{
  "num_hidden_layers": 12,
  "vocab_size": 8192,
  "hidden_act": "squared_relu",
  "norm": "rmsnorm",
  "norm_place": "pre",
  "norm_eps": 1e-06,
  "tie_word_embeddings": false,
  "extras": ["capped logits"],
  "init_std_up": 0.0458,
  "decay_shape": "linear",
  "doc_mask": false
}
Each number is 128 + 32 x the weight over its row's rms, rounded and kept within 0 to 255. Layers, rows and columns count from 0. Numbers have three digits each. The size before them is the row's rms in percent of the matrix's.

# up: layer 2 MLP up, 768x192, rms 0.0873, rows 657-756, columns 128-191
# down: layer 2 MLP down (transposed), 768x192, rms 0.0827, rows 657-756, columns 128-191
up657 059:112119147142107178081161090203130118133139144155137135103119078117081160173122127123099104131151140094154146099148080086117129178137106082171093125155015157123138104121197150110133175117118136
down657 047:151054156173161170151109150090112102155150192186147062159147169164157139165108112146088123086087133102100084149098114125203099059137154121120173173141145149121123148178055107134151071154053142
up658 057:160150103152146194064158109180145134119154108164143099064133121135111236152088159145115165109149111156132171108156142097130161168149162141098137131188089129172104098126189163171139121156112126
down658 045:148127175121072140133174131119121132147126096149154128137104140102128149175078080114115103043144075065168061152096126110147165127154153106103155106115129124028126091169102108098134105138086144
up659 062:208127105132127129100158150149133153099177098157091144075116120104112116137138150136096110125150173179141112114156087130149089201151094125123132111175069117165110110090148129118150114116123067
down659 049:136129089166124177161112163075164112111120165146154112119120146116106158164109182094191147108131160123111146174104082100148117158108193118176150135120139118071141160081124134112124153088160167
up660 154:162066100146094163102137158162146156105117144152145142080187143077132110099114112166133148122116169187132177104127124143137077178165125100111121187086087189082096114126044134125137138117143124
down660 160:194097125095144177178113113102125093163132170144122183122139125152114184139095159106106149131117119094157151060070180133144094139125086042132103064139158056100086143089146162129086109129129070
up661 061:135126162032121175077177112151126151100170121160127141144154138184115126119126117130082156167165127150117179110124102132121116144103103109129081132161077121149142086120172129137172110139171106
down661 040:121136125167153127117115146086155207142132101116124123142095096155139114122100100163133154085124145162130118172102096175143157174114175094145128218125130090177099092142117119187136083120132122
up662 081:087143139125139171089222097122115088107134081143107119094087101150139138136092164177117133132181157193114167128122098079155151162120118121091139135156066118152099103128156109189198143092133126
down662 084:132181112146116141099144103145106121152194091104171145139136096132145133102130148108141123141137150153132070197110193147149155044129113079096207115133134155118159130146174097114122129177063109
up663 062:088221147107138160099176130148108125155229151181113126111098077189102132139141107118108125126172117157156139112142112077152134162115116125109103174160109142170111108112154148135129108142124112
down663 050:159100140068137105120156140144112103165131127160119065097133097093161062176146143089134096164182113151152144159108129143113108159141166111089156075117182099153119127126120169142104136110145103
up664 085:112131162099134146121224092214146144104163078166126107164115082142091135131125112135094112150130159108157144153151054092116151181129101119148114174119074116148160108121154122217132129119103096
down664 085:144136081096148150133143116112067154132115168072104105149090166140105138147145111094082154098109071088133138180113070147123172134160138083150119098153175177146099145118119106122098100117129145
up665 063:072153132091137222112146129180128123106174146196091121058082099167185157148048138138115136137107091126121211109194068120131141173120124170146120124160082148129126135105180116153170159126128120
down665 048:086088087151075094124164142152131136152183176122114096171111162144160115152166144119165184130115102102093118111120134089104156077128145167069111144143162124105061066145164101163173123191123180
up666 073:180069128160150138137177124132117137099152131160090110131165108157133131137099151145090128120121169115158145135150119112122116095113183117111132128160045148150117095103128141123144103110144136
down666 068:037164130112090118126187141150142144144126059122165142130127096153127176067184115152141078165096137146053129158121138174134210122125132171100134139125190140091102163073066152148114154093124143
up667 151:136140117089127144073183106156180107078122131126143156090166057165125142138099124114147133143125101135100145126160085127099060082123142090091137175192051150105135108134118173090129111066140111
down667 153:163119152160126148116118149104129139132106122091176137087139165070127122117087125133148135121122109110178063180155161129149166130167167134110155165124158121172086163195121122146124130145066173
up668 181:182164163133125154120199127164127156122154100152081176140123124128100191068124060170090157076156151136096110162103114079099161128150107092097077131143089136115141104076103087160160091112149182
down668 180:178160062176165102110159140169127151143133079179075092158172109074102124119134139156087139166145146164087109085058140101111121109132221145133173164155142093203095157147110130133155099140144129
up669 057:145125149095096189091142106158111140110180112171079083132138089186042155155119137181120124119184141125150120133142066087098127139101130116132136152154026149116101084094142145145140088110154083
down669 041:133119148137176082222148177120134137112154121090112116159173148108174093153186119120140101132146175112143099139127152109163093113117120077131142157192091144123165078052172171174119143105114134
up670 071:091127153114119189096190137168139115095167141195101132095143158172092158181121143164119119184116126100152154107160040131127111200122088121120092181183095133169053085106102176125141122076160087
down670 064:135083104046166144122111111111143081090114115103137139153169156132107133162133100115127132179104143064152123138164061142104150144190113154113146076114140136130113152151162106111134140111094097
up671 070:142115153138127189128212159128132153058142118132140109098105108134135115137164138170109121118127078115141125131167087111144174130105122119112129135105022142154099095076155146228196118136149150
down671 065:134102113117162155133048135172083120167117080094153138118103087090130116158149117107120128129129114148125064137108075073145156078131183094129134146116113224092149133123136109167122078141088174
up672 064:156138140114130145115136124182099132064172108125096112095107096107137182100086148136128145146130147126144183085199096123141137165099150142079139175150078133130132128127205127179155075077146122
down672 040:068111102155157169146133153124113115129102130150110138121107109093115096157178069153162137102051106160125105138119167134129075185158109135089071123088104141180155107159143139124116123127147223
up673 080:109111123118103165093160127120131151108130124155124104122163048099127152137071129154110122142217148115202213093149070109116166161091152127147103121131048140131112117126191153150160104133123114
down673 061:153062145090140135156116131147116151188194169138119111138129121093097128121174127118111102058117114094129144144099143125186134166145068180113141118136065121134140101144108117134147152104140127
up674 133:165151063129146151087110152168129133141078132182173052077134133228123118171164119104167167106127133126123151119071090147139119181147174099142099076187120061101095058167163158075131115100147109
down674 134:121154138160091137130116111163047109114128139089138121134174122086143110111122131103103135151109146177132162180130162101136148184120140057146179120095175174123143163126181128120109095127131143
up675 066:141155152131122185139138150182179198115142103193144146100142134141142127153103123174125156118149131181122148129134065080190095122147175113094132120145025128178144113154162158116141107147125103
down675 049:179128145162122116129141113108143097151165131072165111147144150133157092083132145102101116184140134145120039147111210161132132113089096125132195041059206159130109174135103119101158180115103149
up676 067:137153158098139148108164126179105106107112129145099097060144115098132134175119126163118119107147121162118137139143083081120164175187087119104081159133068142164128104117140138136164087122111108
down676 057:105108108142121151084127111083140131121107095083123112067145105097091142130087103174149062111127158126144128188125195150140165082102199151150067104151134174098165093148119151123104118088155129
up677 161:115145110170126141146130079112148089109140117182150126137173123155135100163155110132111143119080130102113114055122128129154091117122138093084050132185098125114090092149170118190121071130155176
down677 160:062130136091128133172111163088138076072144121061142097110124048139167054087116106102130188095116147078146136155128120118110161167138159108211155117146197136140065163169119140136091109177158122
up678 060:148126139089120163082170135183148129096175142161140129137120112139107152139064095169092179119126109146166140091127114147125181138121132156127119164097052096163135106087144139120126099129143137
down678 050:108152142148123164126126137072114109095097138091125143168151117121150095157114127105095101121130133139152130180105130131096142095182119140082139173119150124091120143099118122138102138069095145
up679 058:192148109098110170088153141149120144078169139203088149113134103145122143146095098230087150092143088151116155137176081136140141137152094158122123123146121149150131114168146137135166120135147118
down679 050:114153156136157043088138179115110176122090187133150128136116126162086091132121118115131106129139109181132149164161121094129138127009196188134146155137105107091097151174176072144120110139133116
up680 060:125127157099156166091128118139108138123210118131059132097106108141133177121126100135065135108219153151160160141152071139124136116124139128100120147136066103199125103125188140122145125139121137
down680 049:105105063102125145155152186108096111090140154105097147082095177118117162144216115130119046107157217160158120121074088129132147158124137139164167091123075177134124160118088142122111113136168058
up681 066:137118133132081176108156128167098132080183129191118110082116096176107175143127136152155147088181141099133140115159092079201164149143138087114078158106002084178081112157169090135162116134157136
down681 050:158159157178115096058146135144140145118151090121099080152108116143138132146153163104130128103102142091103101103090126148090170107092116162133102112125130150154123110155122175113128146153146094
up682 072:099125138120142255121112138146118151051132103155091103089161090158094175134136116151101171103136152145141122134132091106164105084095128112117083157127025110098152096136160145153113134121117136
down682 065:105099113119144100137171112126130146143158150121071091134117149158146219101144140114123125102143166145133113102160115152108111097114099111086097129106135116173149173109050137102111140150096167
up683 064:163138120144081129099101075138135136106123104164171087129154117173117208140077135146123123176095130099158150118136127090124130205160107118140102152145046098123091103164124175131155077087148145
down683 050:109134122130086126112120128106131167114102169111056123125128105112109117114096092053111118080107106159198075126128160057101133179211127146146117089108122207103132181121118129146076120125127111
up684 144:126134126100112185152160144225197126100132132173167154138156067144102107085098106155082153150112132130121099114159165116139098145113112123054129156124062097119167109097088136135102080157131144
down684 162:039154159094139115131129203146097120169164042132133125137089160080168166091160128112108135116091142116161116130129158143113132086118168182184177173060066157110139108081134180087113185118100150
up685 140:101126116126100129031152143157157156146158149204143132128194158169117121162180158105171101107072131158131133124145144176076119086121178092136137164096099112082184129115139120155167159095121173
down685 141:143124057114100111118125097091117119101128186101160122108152135058157127159123152109078135205180126128115134104097093091104109153106131078095143105138115159113090116120165162065098112184160087
up686 052:120127117082087132121141106151170125074182118227127120057174102154092157135073127126147114139164126130163178158154092097175151123179108143093122129207132117119116065121149177186151076126133137
down686 040:042112125082119114146215131180100092143146149102149130127104112127097038109143201155177133103080092138127137157144126162147147095127119155177114114106186167155105091086163126134092158115136165
up687 057:157128138119100194135154108173127148095153103112089100121122078158169187151111137143129126073173111150138154106157103103136148149123151101075086145131041114162119091116164136142151078149158116
down687 044:096138042113140099171120148119144113106114151129127142167150133180082122150123151074127156174128127199142136092148041056103134053111130144124086144078102155108108156111151116166095151088139103
up688 047:137141146110109144073154113147108139066188132151135131127130102117126141145099150145091166131189145155118181118175110077119148140132141156155078181133063162127121105155213150174129101093116128
down688 039:046190135090114172100132084096128133131124118087190142149141131093127126136183148169046142173104103124115123138126138127170117146092093167145149172137102137132095086173136127101054105157119130
up689 064:127124123086154151034169150172148130098145115173116156110147133104098136127141091168130139127187135144121132118166079059126151134091107118060098148164060100196107093089152179160152105119165068
down689 051:174167109116133163126180183133093128120113134057148123131143129120102139148120089118105143088070079126179174129080119180132120153125093075119154172139136138042124140103113099178114112138174129
up690 067:165127155128096197126166118148128156095155170192108117035077083134096145145096184147153149158163143120165135041116141123135120145150154112087053139141056144177126115121155197189172112120116113
down690 051:117098147184137074104130113152184192130132110115105113125123000168147165123109139120101120063159155092125108117081101131149091126196197100126126131120128200121161154068118122043073113154116108
up691 063:110124115066082197130140129193121114084178098126113124108126112160060121162009126127139138139134141156114165098150120108154149160156081096122131178169016129118122139163218206134148104128121129
down691 048:140237131115122092094105170160104119145127110117157160100131120199112179101171097140169136120127136155104133097123140163160123170138172124142104150112137115105183148120100098128141101147128121
up692 063:172121135094118170099175120173125130110143130156099135091160079148119168101088133159103139136156085154145124100139088104114138183127096102148083144133035113161146109128185164127183104143122122
down692 054:128083071171129167111129134199100151079135124156106069118135101115092158133117132167143102116046095143145086126136129106181149113146117136151145160085101166185195086145134155145109131138169120
up693 073:123123114136157179042161113143123138067171127152133101077122118077092157194083089132105082144173100175138145087202074121154109148101123083132127181154041085158073136136138156146196110100153144
down693 068:131093183141203110106156155161133156114158117186102132091168095092120112140129106086129123162101167055114163117116078137105168134163113129149155109144202093097150127149143150186071106176115071
up694 063:152149161130135174092148113192138083079145121116112124056153138124149104074075109153076125118154108151125154137126096078113114115140112145168126119119104126158111041087180122127123131132113103
down694 052:148191144130129150121160108168119087074073105166111104097121169122132161125119146101121132117113138121155092149123158151148147125102142128140106095104125121121105129151116156131152148141157183
up695 151:131155116073178199128145126162121139101138116118053155060088124171121117111105136165125100134148218146142104138166152115147102100180126145159098146116107138188138114106169136123077134148076103
down695 163:124189114181163121161160156067087147117073105103117086107180139068134115134112078121115112143160147154075157175139181160122187133126151080129068101093213086145122151085126100144119145190078124
up696 152:102206134119109222123202113127141164067102150110118137108114053174066110106126126165133133180150135108103149099172112131104144163121138101093149203095029103078123099094068185169124142116142107
down696 156:134141146210124204101171149100166147103170112141093073131126124144132127152145118176166161180198195102093132150119184152141190121071171176147185154157130128147098093115139135105058117075157106
up697 058:126124109102118200105135127134111108083139131185140135111126091128109180159142154127061125137162104133102141115132098091100113172106115154151069144119079109147088106127161189120131130136163126
down697 045:115166110111118103183151122199206097152164157132116111114110128108108172134102142125087128106147119123121142135153122143111128129143111148067118127099150118134134169122135111129143116106058154
up698 148:073116121130100120155195123119173111096177176163078146147125119175147107165181095079107127140082078196123121069164120117160044095104151113125113146191093048095134121096192143085162047131140092
down698 152:085111169150122125122134087099127128086156154081148140147119084120117099145053121104087161139111064152073083161085078110079093114120092078152159100138166116132087105161129095105096133142103190
up699 117:104125122149168174077158076125118113122140142138109091071163101191102106110123165166124116136197116211154089144156059109182156109104100136151119116132082110153148107096156121117169090131204133
down699 119:120144076140138098143074155028097143141189161115090178148131190178156139108140076099183140184125109083125169111102124157091149090175179115186157138037151167106122100124133128124143136120088096
up700 116:167187110115182108123199122121156074118188116172131143160120104138134081074145102156120115089150129104154137177119114052136112110128138126099129159121091175135160139041114077114156107112183088
down700 125:134151093106155113161124151157168107094201126112107124147154109080132094234145145142109101158095144171189020127170083097146075068102103160143103081161179117064074161091108143116139109157132162
up701 053:130131144074162190070110134154119123097129063173132096063155064154110187122076105133127152134113115161127142098161127050137138156127169111150114163177026136167131114112156074120164124147161117
down701 032:115125126136126161130103122088125098065133115045159085104132150065121135108131114111161136189084175137192057091113163172138172114131159120119146081110134110110155142107126172082120154130114167
up702 057:124141142090162212127154128167109133073157114118109116155129117184132200187135115133095096119117112147135187112166139080145114148115122111140093147151061135148137124129164126129138104109129084
down702 039:117113114118151181091106176134109087100077161076152075142140099101095083116107140148152097118144115084162069104210161157146131097120123160155198150087130122142122148166163137145142104061157106
up703 136:145094088082070080085132077149141115122118178144145109142103101144135130108134099139181067125174119142119159133106119149127088155115106181080127186121119081175124143103154107130152160179176093
down703 154:146174147099081119160119146087130111110136185121089126082171137119125083131111108119147094133147169173135125136083141138175181112145120152127152113073160164111150135104065035132100163113173096
up704 161:102159150137096141127106153121145161139077165152090130086137094196125132140099162164127156160120141131096122132113148126088197163151092097123163141142058074125086088174140179188166172147128067
down704 172:089130118155111121158111119120140108118122070047101155136136143125157118071122170172082145196090148100131096096088158078153076178125113093150142150090086103128100127160119067161129121208116087
up705 057:154156143073138156092122181116105124091117118140095114067101134157105134135126173160118121112152153142148157143145082138123144146132121089127143173116099156141146146111136124122175101111125093
down705 046:188117133119170145084091079077075090127139136113138086150174136155123154101109124146103098137084156140122092179130107069115122100206103104092161122164145172153147155142091154143109110097128096
up706 057:116123134089155144109160096128164196122149115153105138094101130139097147126119133156125091142174114103123152058178097102141158197142138142134138117156071141162120071096140151135156117160142126
down706 039:132117053119141155136151153144076140131145107124126137167182167121130113085145145116153049094118122152114142167109161129107117105117103118086099103107140135141158148078121147105088107117140178
up707 052:124136086123113186055147123137130141082141099157122125094117107152118134125131152167079131145139149174121164121135101099158146172075157090116107120081046113141169087061130182188159099146130132
down707 033:158113101151193161101095195137113118129165085145070142149104085143147122112115136095121120153138129190121141102144110112105143082143137102092124148090154073156149100200111154126128125128129175
up708 060:153107109112136113089160114131116110102196147194131106114125133184140146152128176083105131151135080126148157104116071118120153147119126144134134116126085104156133108154126124156178107090124136
down708 041:094104113119122147112137131110105117140180152120132100103160085120106122088122097083112148106125096090132092129137105103149105143164140134108092150138108045119126176130175202038124115099141074
up709 065:133119152117091234092147108212141132077173123208102125073127136189107175178080100142124123126197092110143136080150098100145138158095115153114088169117046148137108070112101126147124124127107131
down709 049:107153139135151154122169134126138145103134160093125219079144148126153085129125137124179145138134109079151141119163111114099085096137123129193158150121086105096122108129138076090103090146138135
up710 149:197178181097132181161188081111185136108156109180101147112124091124106101124173102159146080124166106037103099103165135105123142223105170126078096146095106175161149107134107165148138092141127136
down710 165:115126174161109093086116140107089149179091179145130118123127154064082133181161131139093103159107195114162140155110128137163169175174121136146102098091210152142125138135133055112114097098156167
up711 153:135107079118164128141202141138141114200120150188132114101087142130164084151114171157153135097191157154113187097151169082102176164150097131099096173131116094127146075151156159127139154098110092
down711 150:129134141083110117141160131068100079104162171110088108136182126123137152169065172119078097159106127129107110169141069124137081117130120102110169086127159183143129156147139146139087156138098118
up712 071:121097125108141154087164145149126128108156143162120174106119105160097142167086140139153169087147149118122156111123071106113113166136110101113109113136029114156098098153151180159131116153149090
down712 065:140096153118138137192147180175140065097157121141095156116090126125128115162150144115116154109202151094175157084130140109147105140129123086104139118147093124250135093143115143130128097192068134
up713 089:113125151112124207087174128183100150076148139108107165144156134126145135144119169161130136175153076146164133176116060113067200150139155118134109144049077142173103098194126144183169117135117130
down713 094:148116094138099088122136094144101150108143113123090165055127114070088121174106134124111139131135123178038142154159128115185156059160168159187167122118165219107140129096129133091079103101141197
up714 153:168116156123145144123129108111131113113106140107087100133113138131129136140147156139112132136127126110076100135163140131078175183210112135112148143169093168176194130136155123156090110119108083
down714 154:136128151152135138102126145154078055223109105134095147177177073123152097244106152108098140079117100125138159189116154115123105151112114068127160139104123145098165120091128184115132110084141166
up715 065:177097112133107134081154140136117137096168121171065146075148112142119155132116119165103110105140136168107163106140072124142142126118152066094134186136046112166113068083186134162160094132149112
down715 062:136099129140153131132103132067116141106148117135137139123102141134139133138087102129157156141152129131141085126143125077126129096179093108087170073165111139138076115121148081133158147196109067
up716 133:146100154155175125107147106102158157135188140095129151127108098156131148142105144169097164115171180117138187163136119106106169168135108171112096169117128158128172126095153162171120115148085111
down716 136:096087144125077105132104100131090119107177134122122151135151140090144106113155104116103109171076157132118084106100112122155142149164151070107161129156163136080166133083140117090119106156100160
up717 052:175188152126133180101173118130105154131138120205120169050176134113118145143066149103113144122163116097098136103150078106167130112094124118136170101128028119104131082073157106157209084085155086
down717 038:140147108118112091123149134130129107073145123168099119130153227147118159129082160124104116031132132148130161143079145093131163155115147153141161086158100175140126141073082172086070079142122148
up718 128:121150158132094141136153171156092161110106133137124140093151139154133074173121148128090108172133133132073194098160128129115104123113124127077114186136098128120118116119129171182167091156133102
down718 167:071127212093133132170123161103165116092088117091151113098166103113101043221122129082128086129137154148162155128211156119144122074168123110140108149181174195081131157122100104103130097178132131
up719 074:121138156126131175116139116178141097045145096140090170124157121113127089141090108137103129128182153160120198129132065102113126151084143183135121126133044152184119091090182119148156096090195113
down719 054:122120108118116107169105148173091111129115161132202088143145145046163106082083127118116123098169139087161171154133105126156120147177120108098145073130133202135163153111158120134116112071078117
up720 084:150192169129125221146151179126115220105126133151135137125148099116121124084123107141079112131148136122130153141173078073154183196172136110121116137141064149114148081137139131170121079095165127
down720 094:095103146120135082129103170037157103105120136131153128214145169172139142115129122083113142150114114069096146098146126131129118110116170121157166160078151121138115121147069124109162094124150093
up721 060:137157119116123170061179131127136146120182099143129148118126132116136144125036095176132142127158147142139139120176089135121140143110132079110102112133047147176123117119123067110140088149162178
down721 042:148109090111153134144140089111107101128110160121111126140088144117168072137143110154112128116045101124141160145080077136041126107189096120173110109138122163127185098159136128129095150122125128
up722 131:066139133130142126107139130139097105108117142147118151066118128186152166175106163159179133122116116116192117141162147121165142144098060151153105111120094066164187118128164161161100134099148094
down722 146:150106145124153077153101196085157114112076178147141164088141163132109135150131103150113165120179161079220111183132129124130111150140140131145190076110158159113131163125112096149140129101158099
up723 065:166117131144132202119175122182144202101119129175116087048160117172067146144102145139114126109132123131146176097132083114126123133156134130094120081140106143171131134151173150141159114125139109
down723 057:084091150161142136123083178145139168112099094067103124109187128122075123130128114114120160132099093121120101147095119181139138101091136154155160064117161118102141120141195067149128130109132113
up724 062:133107144133158148115158131158127130124197162137089081097116112181125107139105145155093144125155137133144151102141081084112102143134126149067133116146035097163101145104204129133145125072128154
down724 049:113179141094131103092132109130108128133152126157108218120131101091100155158102116124115162073121183119096075119146158095153156088192106148151117095127149170123138076076102086139132129174083139
up725 065:116111131065150162130157113178136140110136110163146105094122106125090130144098146193136110186171128135124145123146141106116120167107107118150101148201030133113146108106174096182168081096131100
down725 054:160132109174121066128113123147181134118117103194062117117120103102150146180167137141076123170101160120143078108107169119143191138118145121160237097102144143147094096138034116138094124212077105
up726 063:180140135064108155098121145150118123088138118191098128135158097134090138122126160136137148114188151127127168091117098108104154148082123115109146144158008122127118071132166134136117120158138099
down726 050:106105136171130144140129151072146129149170123138162084138159174171135137128152138116127130136134095164113175070060179067145181170172119122086163134113138115164093141125122116179124199137089095
up727 071:168150184083086166079179146148118172104141118118092109087122114154111116148079168141099128138134114133117148126128088107118133145124107156186109173154054121143122088136160117139157128120121100
down727 067:104138104136114165094108120105115100150122117098146028158123187146094140092094137127153127145091186124127137135144242098171111157150089152161184111083136143138132120124160149121078083130073131
up728 149:184094103128102145126151085106150104113078122170167147148175076133104106107130096145091105131099116107108137138118053141113109119111167113030145181067102174126123106123100141107160128123173147
down728 148:086122166137111142138144102076037113122150114114070171195143089158108088172156140073082094116073180095137069149120122167152159128195096107139139078095143151137124114101113125155079104144084124
up729 063:123165136121097169093198156150124143078196084182111097087133108135081186112095134152098129165173086115170147116125079127176152143126129151115087126136059118151107108139163157155156114124119127
down729 057:147105161111097130102125151083109141192149155129111158121129177119155135144119143094099131110135121141091051212201145168157159125117111162096135140048190120130073160127202191169154108148067173
up730 063:184139138144125152089140108174132089091166126162140099122144098166142141131097118199123121133130147156116140141177133066108122186184096148133129140133102146139125101139118156164153106134120107
down730 045:196163139146137123134114182106158117145166097121111070158143114119068127112133145130151110053072182094110137081108146090124178078145093123121146088076143132092155049146129186123135120106136165
up731 145:107169147132124182153220103087115148084119155115123158122153167085160085076162075104097113161117176122165112112137084071150157115177086089101136177140040212152091069144169126158138148120154101
down731 160:068113175128162123116176132143134082137176073114128077092121085184138106183141120144065129100161191117081108125131176106168124159115113208132141107107169125155109091075147140123116157088115122
up732 177:098141144177158180161159043107077133069119073109128163065147132153143152134124086153087146130134123164155183151113080139116156148172118134098134158114078162155145065105109185163154162130144122
down732 198:098166161173111129140156100172127168098181121116122172113117135201108155062099115116072107129112156174130150136104118141082167111111148163103149171103119140074126167086142113084116099092162131
up733 084:175109126158094200113150150139094135088087161169166129082137142125136150148098141184129164132094148124127178097117092117139120166151123137131062177158069075106101092165207169152107120133162113
down733 092:125184143078111142182119160104161119112145122142168146170138115154144061123160093148081087171152148106089083132107170170079133132109079143120173151110135128118113150130116118087124134126155118
up734 139:135164166118104166093226115126108106061188089146075068175153069124114161108088109156077147108191139128157116181114101132123152106150152170105112112177107120092164051114093139138108158151152104
down734 147:165115097171128166172160138118087155104104105086105174178150179109109113135128115109117131048143118116122133160093112107185128117121165069109122146143172099139173132170094078156097162199117133
up735 065:089123172098121191140164127151134146117142120177120096053138139142116156175153127143146130144127104148131173142154105095128157120123100129107102163130058146107141111122154134190143024076115096
down735 059:152094117129131134108123118101174113126137111129119164127105132067084123197131094112133026141103134078124065128148127118248106157119143129143130094116165164148171083131152162080100093163165185
up736 157:157169167080113187165088138140130167065170098189134127125113161160117095177103121142096104092207144144120124093125115130106135180119126067154133116104049102151116142167199130121170105130137118
down736 180:109135067124097150218116136124125148059159096148123162151131119127159134138155119143105105141153147168184125097095160135125121172126188152112128150109128084145095177167136167096135088139146124
up737 081:140107068077149185099149116119110139124173160161145082089134137138071135169109164135123137103176158132113167082140115112134156157126144105134124156154089122157133106148155111151142099083127098
down737 079:114111123104149157130114118129106104060166104117084110155150074119105118129108100150101123125111109107106126106087164127122129130149071123127145139185232105224152121101131171144114097112098202
up738 086:125146152130104127123171086115141152096150112162101148120179103162147171174068095186153141153157142121117150096153084137120178140126184162145141132139006136116141108105161130169127072111121082
down738 096:127069205136117093090105177097089119095175107108099099141116155155105143182146183115180140134157159081089128133096091157113100111195163156104188125088183112079157125126116165123147160194133195
up739 064:113124109070108161116116115158112112127120092151169115103129109116125107171105102169163165134123105188120169093109079119134152153125174162113102131142105113169079108130197165171142125141106083
down739 050:092116146148090148112187146116154098192139151173081077126084114129151106124140150124124117120156091161165098167101146151111195154099089121128140118082174129111068110151110136133093105149157132
up740 066:143139184076110148098180109140147093109146109129137105163172106124104188149117129128124089130174123161174124160117133111120129142125133111093115123151031157122149089114161162180166100103099116
down740 058:128121152183137135101107169041004019098132139122115103129176157114139136180094145158105095104104117110116115168102114113142153124152157095153174079129141150173144121099126145119095106165099170
up741 080:118107193130089149138131123158112138085184072192128118077143093171117157172107114178141175149139107150165096131088079182122177135103130131109131128130045105146137109155214136140142135135137103
down741 065:112137116146153101149117102226149177083074144137143239123142189140182114121154126082122111090195170120129123051111134126096133162139169093109154183093075170142095094171129141185106147180085136
up742 132:136155101133151199126158091126096151054118130167098134057136083130161157105148085157052153138130145142164168058117092118098105137112160133138132183100083109129117036125096128193159117093123158
down742 134:180155119092101124183124131096110117035146084106172128135112111103102131103119070130107090138134102156090139085135161089095096154087129138149098118136155131150131141130154131158073141161083171
up743 128:117149196156134148076192119135160163072157126109079139090110158109168149181102148154079149117128116168126181174153091104072135159174099083122129093092055146129143120180132129172122126164115123
down743 134:171115121190165119111134146144127191104163155178115055207099172166157099104120144091187058119119171170130201114130113157131124123131172083153172127206193142098106180154113154119136121128069097
up744 150:132104149138096141140127077148069080126171179128098141100115110140137187132149096181088143135141163131124136156092120100134108133129209183100129142147120113161203092084125152124160115092156104
down744 149:102127144185110132146082106167149128181152082117175149149100150159098134146088102118126119100167150109206107149111087127123092126089065161133201118177124157088140150211130149138116095120125091
up745 057:119123090164139201123173113191107140093155111151082134107098103099086169125123140176081096126155125137181140127149084132110124169114106134173082164145045147141139110115145142120185052108152148
down745 058:200120180092116103074119164098141097143147135082129113180124153162137181151148201149139178121140104174160099116117163160206097146130090120105137143144151145119166191132153119124129130163069172
up746 066:146134142108128164111165074132140121103130141181159103086162149102066123144125201154117099104170139126171160104173143133116119208083117127140077130162108144142094087122158189085145132135087134
down746 058:158090138198153088165065107057126142157091139136144128205139187088125105142137131102084163132146116081149102122179133160126125122090149157143125095144127126111088103139171134143146156156078118
up747 187:185113177155138165117182102200168117142139129140134166146127067123123138168087116152145142137126115119089177105135138113152124134098127107080101182141081120096096121108160125137120061102184208
down747 171:127128071117127174101162116198137103134122108121135126139090100129127138179136105190129117162141131115136128123155099147122101157134107113116123152110115119147134077120123135128119082106111152
up748 068:110123175153121160115137129159147112115159110121125125121174100181115208138092089140094138159145110129125161147100036067140106154132117130163100169136067135148093097087164156110177120109125119
down748 059:156111124127130188124158143049096165140080099111126109077122173129186124182140131153108170119138133137124125127119162102136151081139135026162125147089138125088080113101140096104130108101132123
up749 078:182157142117078196104178141239108135047143104152123099109135124124121123142112117156106092217229078128166143158132091136149149145124111145149116112108047156130137110117129194219158154110125070
down749 072:134098124110103120098051134157151100171091169143169160173081119132145161115178123086185164105134122073078095126145151118125143186153155101159151105098147143142136123204181057058092107096134159
up750 060:148088134087169186090159110212102114077162141186153098083149106169114164141073123128107145149155149135148189112158118106113102145140155132103125147140085090146105114134161155142145131149146106
down750 049:172158167138142152160104139144084173123115122112139114135089086152116096132175158079152163123161128068141108136152099165144161095111134104142160158115180159148086144172149096180202089128113087
up751 154:138110068147099125110125124177076095127138109192158113102137172102113136190145109156100123137087147136133169112201110173133103131132092034139114089090092111164120076073090181137177103167106127
down751 168:099131106135103087120124100144114057176090113102083128105128078099098085136126127154090156088136110150107118151065184142103159137161113104174142129068177093114196125077132158096108116110105150
up752 059:121145153101147139065137153213117123128150141189114121115144049178047144155148148127127106105158142175162181127194137108120126106122132135132148158102096165144157104111156165156158098153155119
down752 044:107125204181136125148134095165147132067145182079113136207096123133160132140093133116114159078108124112094046121117088150129167132150123135163153147079081192112121142053143202145104112135154184
up753 123:156151150069110152082162105155090092128168116164202058094067092158139127141103139137140147153145139133177153146136152140156125183065116102135125182123075139205120095160117130151123092043139162
down753 148:122128114108161098146135123154129117172094101082118132099114180162131159127166114137136184098094192119156108134092172139140190142127136144118165126099190129141087101199103115144102149153133110
up754 137:072110114101123111104136099138113153144120098159147085117125056131115120120100170143142051080209143134147122144115120106129142118105060146091140124186102079158141135105121133079083143109122099
down754 155:140102126116157206109080129119162139135113085093154115122145154138081129173104153105134061094087121137111158168131156152149165121097079160109116111117127146134081164099004130173121148099145135
up755 078:140094086128141149100166138181152127114158152151142107096183124184107151131067118134138104125130077129151133091080077104113123169146082096114097199161020115112145077118125114132190108153162124
down755 076:088137155114165132090059085143098149127091116154090148128104130135121064107098102125163123101139135082134086149161068137092177124153078107113180137086097126158164161141128116090071141179104128
up756 063:118157136090131147102131118203058112069165144207080111111144094165118149192102109158102154116142114151156163144120093139139167121140111124138117134166050122142093108116120095149168096107153119
down756 055:144093098124159116140088172126080088114092114156102142198168116107145099103150087155117102134160153144202135129123075140086113146135119111164202129083133147080125065179126139132147175140084181